config.toml
n_layer = 10
d_model = 128
n_head = 2
n_kv_head = 2
head_dim = 64
d_mlp = 192
vocab_size = 2810
activation = "swiglu"
norm = "rmsnorm"
norm_place = "pre"
norm_eps = 1e-05
positions = "rope"
rope_base = 15300.0
rope_fraction = 1.0
qk_norm = false
attn_scale = 0.125
bias = "none"
tie_embeddings = false
parallel_block = false
init = "trunc"
init_std_qkv = 0.0353
init_std_o = 0.0
init_std_up = 0.0353
init_std_down = 0.0
optimizer = "soap_variant"
lr = 0.00627
lr_mult_o = 0.658
beta1 = 0.95
beta2 = 0.99
lr_head = 0.0108
grad_clip = 2.0
warmup_steps = 200
schedule = "wsd"
decay_fraction = 0.764
decay_shape = "sqrt"
final_lr_fraction = 0.02
batch_tokens = 32768
seq_len = 384
doc_mask = true
train_tokens = 138700000
steps = 4233
dataset = "wikipedia_en"
Each number is 500 + 40 x the weight over its row's rms, rounded and kept within 0 to 999. Layers, rows and columns count from 0. Numbers have three digits each. The size before them is the row's rms in percent of the matrix's.

# layer 2 attention value, 128x128, rms 0.154, rows 0-127, columns 64-127
118:528538477473459528478541458455593527506514495468458482485503469526513471624512489448491495454549524454471538525506536557516390543495483551521446461456440536499558461507484565419540510499516446
116:511457499451436560458484505592464576500454446581448520431433495567483505521580482440464497489583464560574546490491551522451535509521475537417493530487553559458508498508497475425443462505469437
116:494528510557537486503530504470542532548570438490513524460447511431480479614539527421490468642541507531500477548552475458515518503500551538492516457492479503548487454557552546537479536434491521
095:589521430420542474517445482467524505556501463499440556468546507507563557544505556453482494546562454445543450441489463462507649486545563494542514491490496540565467500440482511455490535559570492
102:481486542526575490458525447509518517487476471427456433526566547499586506478555488490525514455559496539504528512551510525496548508490448552498497498530483492571407477539484510476468465460585496
104:393488467532446514578460457454492513455535461476468428542515463501558515480479468442472482429536473553490540489498495435501496534452461507553491532477482426566502459466548545472473456442504505
111:471453495555471422573477464511461492527456537546496479533554489490495496461422493450565473478508534517494564534511523450461457509479479483510569456508437531460481498506523541431547500515535464
114:499518537499501527473486494466585494463503464543460518498422563513468480562536536493467523523453506505458490496474449460480501470472482506451546504515507375506482537577483476539430527477468477
121:577484476547457516542527484534493575480494454468491414530582489540461480568486481508511441506495478540531499544429526482497460547521513543400522569434482529585525510543455487509540474477463554
107:514513527462540488547415536449481541516558485580463497452477592497442442513539497478491465481504493495384515543499495497519493480513526539491458499564436556549478499483490493423496486489502526
112:475488442464506514399441520550540493428551519450553532518504469522429541482457530461529525477485521574486422484465444477557466454527504492490484471538501532554556430586544558486542531499482508
117:483512465549493488531484474495561517538526511568518467576559443430463558443479452565442471452452517508425571502475471525503541530484478566470454545473488505539542519487495484462534517479539483
107:463545567472505506456518529489533474526435548527571498573509486454460551492531553509441411501438482468493448505429426560515406491457490533502516554456533507554505483506501561521516515506523509
123:521518541447472404482484521479452540533483485513552506472533466545474452527543555456548521564515508475499532554423514520483456506501524434584507454432481526539489529515506541472490527490466425
109:545412477523382524553493476501514537511513487429488476518514482520491514422451474526450546548416492492476471502539473492487497442519547517546549500561455548594588473543493498479525439491492485
106:464502523468527478529495506522498445509473562507467561505460453471431532525516540528497412486493391481530600518524461557493509616449504470534501456532519481569505510434514538534460519561459458
109:500484483559488455559497461512410457488483502440470489490448438406433463517487594521475474521442509504474550501425490477468559493465496474527533503517471481506573477459547452489521537501527474
111:472455457473592488489503446507475565504503466440501515494491624415470534531479444501568509489466472462525509522559466443482521531495535526527498495511531478464558495468572547533588531514502567
104:496389465487460463471475480513487500481463445550481551568437530470517470483451556504470627509493471504493457495563531542475520481492565531513512482484519436428477522476457480470499472469536466
118:491449435516466473510504522490421558511460452505505473524546552470520507504482453494502523533530490480450484513531502551470487531473529535438463400430470476484469543472518468495461471513521569
110:494511511535511524516480514446518466484539462558497540489500489487513497551509473444442503518455492536483461487523518555435503514534514481471546471518526474476432474458495499506571489559545527
116:537481514523464557471448488474509494484541489471484587513503477566513490517509576464437518509520550495463496505532536436476474445423491488487506506420523463515532438408432470489548429499554448
103:540554475526518488499476501464560541470519484426459465531521538493448419492553490370483534503479512564463501487552516495514506528507525463478541499561582508492509503467506507535429480539453472
119:442539525500487504479436467529580501454447511466454467538525471496486550492479489549611498487455510558533476539432592502493438526516498476506501486516477504550407536503597491495502516525556519
104:517479576557461560467505512492479441531481509513551558593443425512463475527570452522453486573461481566489545517491480563466567458491480487562446500448509425528472532469516477537501506510461544
121:523473518579511483515483538464553484504448509457525521575509544547464479533462569504433534533555553443505498522552462505467471523498486485481480476455499569558548489493504471528518481513508450
108:508487536495483459464507491460433447477536501566525510497499518509559437500431517580460526522512479456581545529521464482562533539528512466534435545463583521485594507428462466570493556470462410
102:450540488497464480442505466483502526410495481549482508420551537516484513496444520442468532478518532486479557398519483443478504528550498531602491545507549462550523488483434481527499507481537483
110:452515496545523508468528511500574466548482497483414510422480531540533540524502530448462466520504510460482477443527534478538470578535521488475523458512554505489488477482508518527504560479500434
099:506476461518475474543570519535487514529523530449538496509407480559474486575443456461452577485536464507519554537491495513487541518547450496517446514499469392505482480514537484500534451564483457
116:527476525482516525484470466554548558615526598543489514455514478517495500607402492541462480567510514473430504540491464524567525486528508460558457557469487596504471583519485460466525519483485515
121:571472533452455496511541436471432490558523433542532535498517436464472494549445499558504534443478552449506541482512542468497506509433433488510444606483569464518529481462456447570503541541444440
127:452507482561511545419521461497530420526504487508402501524505473607499454523491479572497496454512452611523513466553462494435486450509495510478526449508530464501448462502512456433538475502488492
113:514537473470487499466545486484479526601474523543458387535560498523440487567508556520442473547455533444523565507483493466529476484513491562486525518519479509521480527453457541551504486509481454
105:500499450427537488467495513517457477552439422469490521509597526543503523557488489493496469528423448537444490516502451512448463486533494466473474523517434506512579496547465454547454582468572526
100:482437527492504432471451467502485443577431492565440454491459536468503440510511452517493460544490477452484503511487514594450454456501480415550536498578522481519489501470538492502483513580555461
114:437475491482473470523489541532510512476506498474420526474486425504538436504547400517495453447542470531488499541493451542465516573512425512521521483479425554517500497514522500489484481555538499
109:476474502472466501512488548539508446541462522488533502474469534433567524538430521465451562533493517513522539582470447543525506481504463514504466555416520596525483548537566461619561459515542467
111:534491427516510545530590506542428451490549498500473503461516488493509524566431468484512588494520536509517541513511502445415460516463493477506484453483465478511488516490491498468555480493517524
113:531531496536424466527465511437469512523610551558487431520496435458433525544517515429459505524483516579475494474459457428480515528524502511525521464547572501453521515574541467525541461507479460
110:471463506479463518515545550576530428500488425559471552532506411528539470474512533500409504449450537522557466433506451486527434497469547440531482548498532404503476482454455544516518481540543447
099:490444482436524503523492444534526493537526570372515538505476521460519487474563494451537506509482436497479514559513456537511527500556517556547407486446489450493496451472552521420485503536554511
108:543499566524493529470514496454546486526479468429451513571567429525552515528492459500512653508524465551512462494475544470479461500556545541545551469448479556520445486543504522479538476512499536
110:534503565475539513477480523479490405539493358455507526483531536560513441533502509481536459539444541436504534472474507510538445517441498478553485539469555457503372463504503499519491445514500476
107:544583505551516539443527470515521501439533530464479489527551577472427534487534509506494493509513461431493497453451437422530529534504506520482542558514457565510500527526480517559532511527479497
117:434554434453518532439464462492561443424465447521519571511520514496582505493532447511490522515495483503566467398435491517565505505476501477493517591539525509536477492526433469530492526522514515
108:477456500502539444505487528508501494455541452520509585438463552532505530485474477482545534492524515466488538433443516433533582494565501506536565515546496536484452435491515451518494474469453543
104:477465546473517397522513505529534458455556526546581503471556465500543498531464508483499541446497452446560435455517555477460541553559470538447569479465440468540517521472497506503533540505504490
109:527465472527515456482482503458523505467541474376536443448524624525551440458515554474506502516548461455405585435483474555461480565498479482532503456518475520447560489523477476501541527503498464
127:476529469544475487443488553443511532549462581531542540493553473495535474474447526527391477539516494478532492511458435462495446549524582488503500452468444483483551541546501503555493524510541439
115:554437526526552552501504480574600418488467515494557594477421475424463484499473547494486503475535480518467483509532520467537502579484494434471481478447502499479436529448486597491523429501545473
118:419484465522580525443592568495542494513407506472576471497519512415505543493496463510482444478509476513436539520502501522487568525485461548500487522516469464491487431594525533547494524483513533
109:585562473469474507560489440497476570529502512472525508505503631511470522453547468519485494583503541552500504495465482530486522445552547456508465416498486505530494501504523453479479507486506517
117:434536495496467449479448550492482477471517523530555475517502568515430510458502529525524492455414544513516494508535496385460372491522487513433456492459514520552496505499499501490481507486463526
108:456447429522467448437525480545502543548531467485522474483469486488518525487459531488555511520562439418534527476533524491542479539500454585528547535534474469525478459534517496400529544482516537
116:483440533495529504499524517462531456521463494525413552481552502509507439477415532447476608522450469420451496509459475489475475560493547441556538482489477457530485510530564552476507500537470465
122:494501474547508437535538521504502521455503541514458517463581546565460482479463514464527541483545482528521526556512446489524468440525597534439509447580463440491553421525492493450486481493474516
108:497560421502512493585552533518419467483528436452509498509444474505466526478450414468525517558440551463526497465525501545521434530476413511501494476428476442470483571509466501507465567535444491
130:542542464505485473508529544471445541495466487497428480561467526536482536478484474524476513540520498550473464485549460544487446450462536461489485431445528427474498454583490440479441470470546538
107:538485570570485500458528491464556478507565570498461512552482585573536454529552546517483452509490492516464473577471561577510440475542479441496438466466523470543460481432460558418513458491542454
114:571443541474501510547534556481451525584533570543468473579477465515547506449493516455521485505449478462475534489475536437493550498495471438438519510462549529503487526452556524462504457525482479
105:504506476504485491499519472460518489359467477522539445485494546471495527518526501509529528523525568522466510613501489517550497531519465501502545488501520514474569534527516477462528493456467494
114:535448439469521479524513570509536451547538421453484563467412515491515510452475379514490505467503487561474525490533462533507544554532532431514458458510469526467494517465498474497534452512521484
109:535492498475547447523574469514528451437501561569491534573522500469513463513384455571565448496489414471483493481475533452561566569470515469492509516522525441510502540506497549490521530508519502
087:537445483481452490462479466530449505532520555577510481477529533493523517449558533508522514425510495469509537512509532467476516575567429477470522465461507496502407516527382518559473551457486481
085:505489560501494537488421520493491485566469458457506412520516504508494470516469564423519467455507566548533442550449466508500460559385540475467443453538444506457483525547502512547478552455489546
080:470482499471465446421515533560521481494457512576533515552454510502484493490496536515475488550489476499544481493478533462509487448462468495509490429459469498468488634509516514473487435473548432
085:495512516505505565566455564563522541489566541518512487554505493534492530483416505535501495535484585526532487533491488501406448466485456433548508474524510426527437557493579468410475518472528540
083:542496492469525428377514439473437536477462536501548449405511499476484484513587543554550489449540527498496537519523519487511543490514469477449601535519509573521552460499464577527479492510488517
094:445530462555571474552517532554470483458576507472538476496545528463485526495441560585539465524559476476561557503544525497512512520512475521460486479552521511535532564506445534460446531475453479
098:554588471455496587500486553465589527554472499497595515467428508535559483493563578479518523505488456578501517543452497569498495490464504568485500496462560552385506478497551488532426434549533475
075:558562487491466428461423532499506521498520505507466518432437499403512450466509587483480523521476427485489483542505569552468473505591554470519481538512532536513545503509510475497488464500498512
084:534520505539473525417473528507563551525497479544475518500447507567540481479474478448503546548512494557513561474442534433582442436517528537473496536439527524482522541461538494463410487481498466
082:515476563471522495577474500552515521494446459549482497482509553579482446486403544469522473544515466502544495521547508503547521474485505519540424508476562445439491519433548519460527445526465468
085:570511466470494456468489494507528538503561490517550497498408455556556489505479488526562454488531516518504497483507407530473465534489520480542545476516523496554448389460549473424504514486499448
089:534498424499529501462539479479421510429578499504450418506520486533455541500528489478472488477497476527529570544503523448570514567568518479577455489490487483546531443474493517463489514489453481
086:515493451435507537506479522505498459441531487501462526570556468484515462523520458419476499464501486476551416398439453492475588541523552465475468563551468572512525493514517462568423496516523512
083:504455503547498491496532487485431465484485507479488463545513524487517518632486450525533490522489582587613586470460517422541514571499542550521463446528468531453487566469519524530504490542481520
089:497526532487471552553494516578537517515549495549515439421516506496536530524492447445503525540493466435540463483562518504503461442544489573471517519523511527464503527478565533501547537467479432
094:409502447446541505542531480506487515451552514483494496502569509491498581526521508472443503458440554459499509508520535528585522527473507393471492508455491549459487535547460528475470526495554535
077:534462440601578505514524444485512475515558552452498557517474544468507495484516398479553521474554471403515487462492449512504514476541525465570533485514494468499506559515518468458455492587518526
086:562499471503412545452469469471445426499470539545562551490496508512480484558494485497467497507513549457432592511559448539483418534575509456569606472513496453522497527523454566499490442511514457
080:515478532513508466535529506518508569544471503488526562489461402472537503397558434527464490536530462603451508455526459573532508534539486518435487538581461561461495511489514443512522406501532454
096:536475448539559550490521466473579550434551516540542582446461466456499434474527486568479534532541558455484501438527523485456470538483439489490478493459564494471534547530509491532544426484576465
075:533510485460537470489460487495598529479534538448464608519491440517560553449549522505521409552509511557473464489542483539531514490478511513480526481474590577538445463476546511542442542499550539
091:502422540524481424528539517478459469518528529582487464452401503479469536501529509467469496403551474525516505541506518478512541553561471489532504492463527560516511490537486509427564480456517536
086:514533470458494469477459547544481483465474437512485563512418493449424507505521591560493439498456452581529535522528528537515551455549486523519468471577472478471494514474476559455490545477539457
091:563520465478483472466407505507552502543543462534441447448583450466550501519526587567490484542466576513515546460467524486495481495564441497512480442570546471556545530500436477506479527536489494
089:521501515605505584519475520456455441503500451475530501476575567466509444517497435494474480491502397450487545510458503446545540467498547518502535448479504536595548519475487531525494481409546420
093:501564500466427527512465460526504476555551508475471483499487486507520545436486477496541452532501420475452422522475508437495494411522601483464453489505428488483453481547499488508471470485501500
082:500514464433426519527552518485438440503475520487611479458556498522551523497455524566490486405499473470577487578552479576527572568440516504471583580456458517483516489515472485513522507565523417
089:507496528488511434554534536499478457422464525469547490530527534508513509445550473439492498474501495528476460417546467530466443544479473523500453520543529454538513515532483506521444528441585480
093:499517532488494512387530554556528453550490466530588559532443554544510458502476465508514509538437465463480518507440548553468522486551492522446488534486498461499514521514542501481448521475506446
090:471476491456455487524534475515488571514489516510491531522431515532428527440421457512473541486516430484552475575482527568427456432555539464467504483468452520491523460512594501441464577534507441
089:462491540513460470469481435525539456450505484548491501498488496511448491513578492509550501498501505508477434508468549536516524495521452531533634502545428497545521454499401467466491495433449608
081:554490512545512494496554523401473491529544559470450510551457509489461462538524449465583511497516449467528496533507523475529550524516552566564502519563521455536516496496417543475547566426470544
083:508463465430535482498497464528496555465580448536471478397425499444493467485519497524473484533484517536477471557502489510373475527466440506517523530471488467488524562466425489543525501478448460
084:475499484501513556445561535506453489535527485457442474500478492401388581558511530546504495536484483552529472614478563492493536410526493492509499501478506465484502458491480469528517473519515488
084:476508426488484433470509551542499492487513481531537501444521463504532484514431495470578449530503518497471521523567522458541487501515499493468561459521546540502536510442518468510474418576463478
082:568446554523450431453504499590447423511552468499476479507518498524524421513553549454483467424509538504442503580516524485438544484502465490510455538589445566527462524496523537583550523503484451
092:497498502543464506499598515496522530545512440498479515551476489452418495489484569550547486497532477527405404519440460501505495441559488514563550533491556502442521426509524540439512461508510457
087:472523500465430553527518511504563522539529481493485458590464407544551528495442503570486489526396442438576515497440537524499535498559496505546539540484478484475524407549509449508464533447476408
088:500537514571512467549453557483477535545492501528553552502500555471514527547483479502534455476557488484543443523538506484603483478438427531563550515441540460477504550531501520503546524542540485
079:503456472480486443471474473507523502508569549486529556509488483546429520506474546509451533492551549428435558438508566543516547501523441467500463569473426536539485488501540481403559519506503534
086:444534484437527523445488455459549449443459562530467564450509489480500499481620559514504545493435543447472520495501516510453577565463532452488483507521498508537515494527482472508432548488518455
094:591581531448510482474540443507400467509469495471494514501458503495487470479485544514525583538539546575471373453485559492507502499565497401493450495508478558534462505489471556541461494488551462
091:535493393495549567525473493479558477448516531551477464535555527483504507482532544504515556494471541540476454501504557498447536431518514567441433557483391466555472521586489458581467469453470517
086:504474489553420515517564490417549545489606496426522463483486494582515508469495445495483470504547509493516518462468505474539433531502488443475506447606542583509528481465511514479466498457493479
085:468474534451439440485428479511399523521489601492465451472521538500480432418524494449510539522379515527493512533526549496464537514551480508511578510525543495495530573492501523480573487488487386
087:547512490455436502495541486519484521554499454460455464492508498424518487538529592529459568465497457523479439502476449517543504539488545491491507517491501510527550455479482454483466497542545467
083:437467539487479480487424556541470507494564508468446568535456417596455540531460488456463530486505543478521528490469566537601509459496549530489517439522479464479503515486522467418488510560487520
088:525452621504503543559555450520540558477513570478479541504455400508460509493483467509519451490492498387413516505510413493526532481483530514545450535602546540433475518468501470539492532549598513
082:548440561439473507581486510498518573431436546535496492466511478519492570531507493427480531496455430498453495504474534541576479478505512481463504573479533513533488440426532562531474537465516537
097:383453541501520523473474534485498536532480513418460518533459514490538515557507460475441495462540567468469494572469481523508555428510517471520491528503559496491464504445492464424469508543507445
077:499482505484439540521512649588538472522461506506595444548505494497486455538542522511530517477532474530464538447492497559451557487497548472507452397530440529607450441541461496513430451457545531
083:512502432456486501439496519573484571430533514532527506534531541535515512501465561498502515552495517477534512486498526551476535559529468472480511527539470482563481506570555510472530483450567448
093:483432453532522534451534500440487468521503439535520524442500486417458495519432485471502532513445527473583529447484560468513498549543483521422568471519619564522558538554519551511555492406555504
090:492463478450487477508422509504436539384511535466503535582525534514511566490485481464484528578507591422519489495480548490521427608428480512510460460524490476505535523529577543459492517515451515
089:524478465489443489533517454491495564475508406526434554488537466521510440381518530504513466532564526494466400486520547426443485489522465536430519495489470479502499459506458550495519453482498471
082:494511505418454423529545535536467595484485490487508517505517527618598577480547492409488569521522503477545530504515435559558462463451531518480532472428494508469515430422528463528493498475473580
100:572574536527509549548505462497497464561420594462521520557489520500481473462514555543532440506512481492471458550448494437478542497490508430509399540485515498496539478491459538493502503549562586
086:493603514462514547415509563467540465508506553488519474481538569521449533511506498477510433544508480547419511538499479541552542448506467476505509517458487526532433491491457431485501533513500480
083:507536558511533519540511472556543504557598466521588467460530471442414445477466550409443533416453459430474442566474451424481482478530542510495504497538541482471507460451542533486523479547520518
087:452452535496535485510516534488505509536485515475428464474372524501445514514501513469499544487417496478444533562542433527576474504474522495441538449509483506474515459518509479521544501540477521
089:504479518526447454577540495555506407511454520559503497505541522503556447499489480530483534509489556508485481510494410543516468507466495506476518490533585476469494429516459438463549541508508520
100:489458543449536478526488486460531508417477510531418556487511471499503561467484467484619491515499523440480455545504457490452472546479460486427537529524485462560532490475527491474498481458483516
078:481463491490407543467489539452457459454561516508483445581551464478549492464391559513398485532456513432431423536487487548508458527481477511596489457550452523572556545504559511511519507489587497
081:547563424562493512478509483468539520456466531530472426535510457628582476446502523465538509538468458474520463432523499519359475487495496486466542535436493476498488515480499554507528467445588491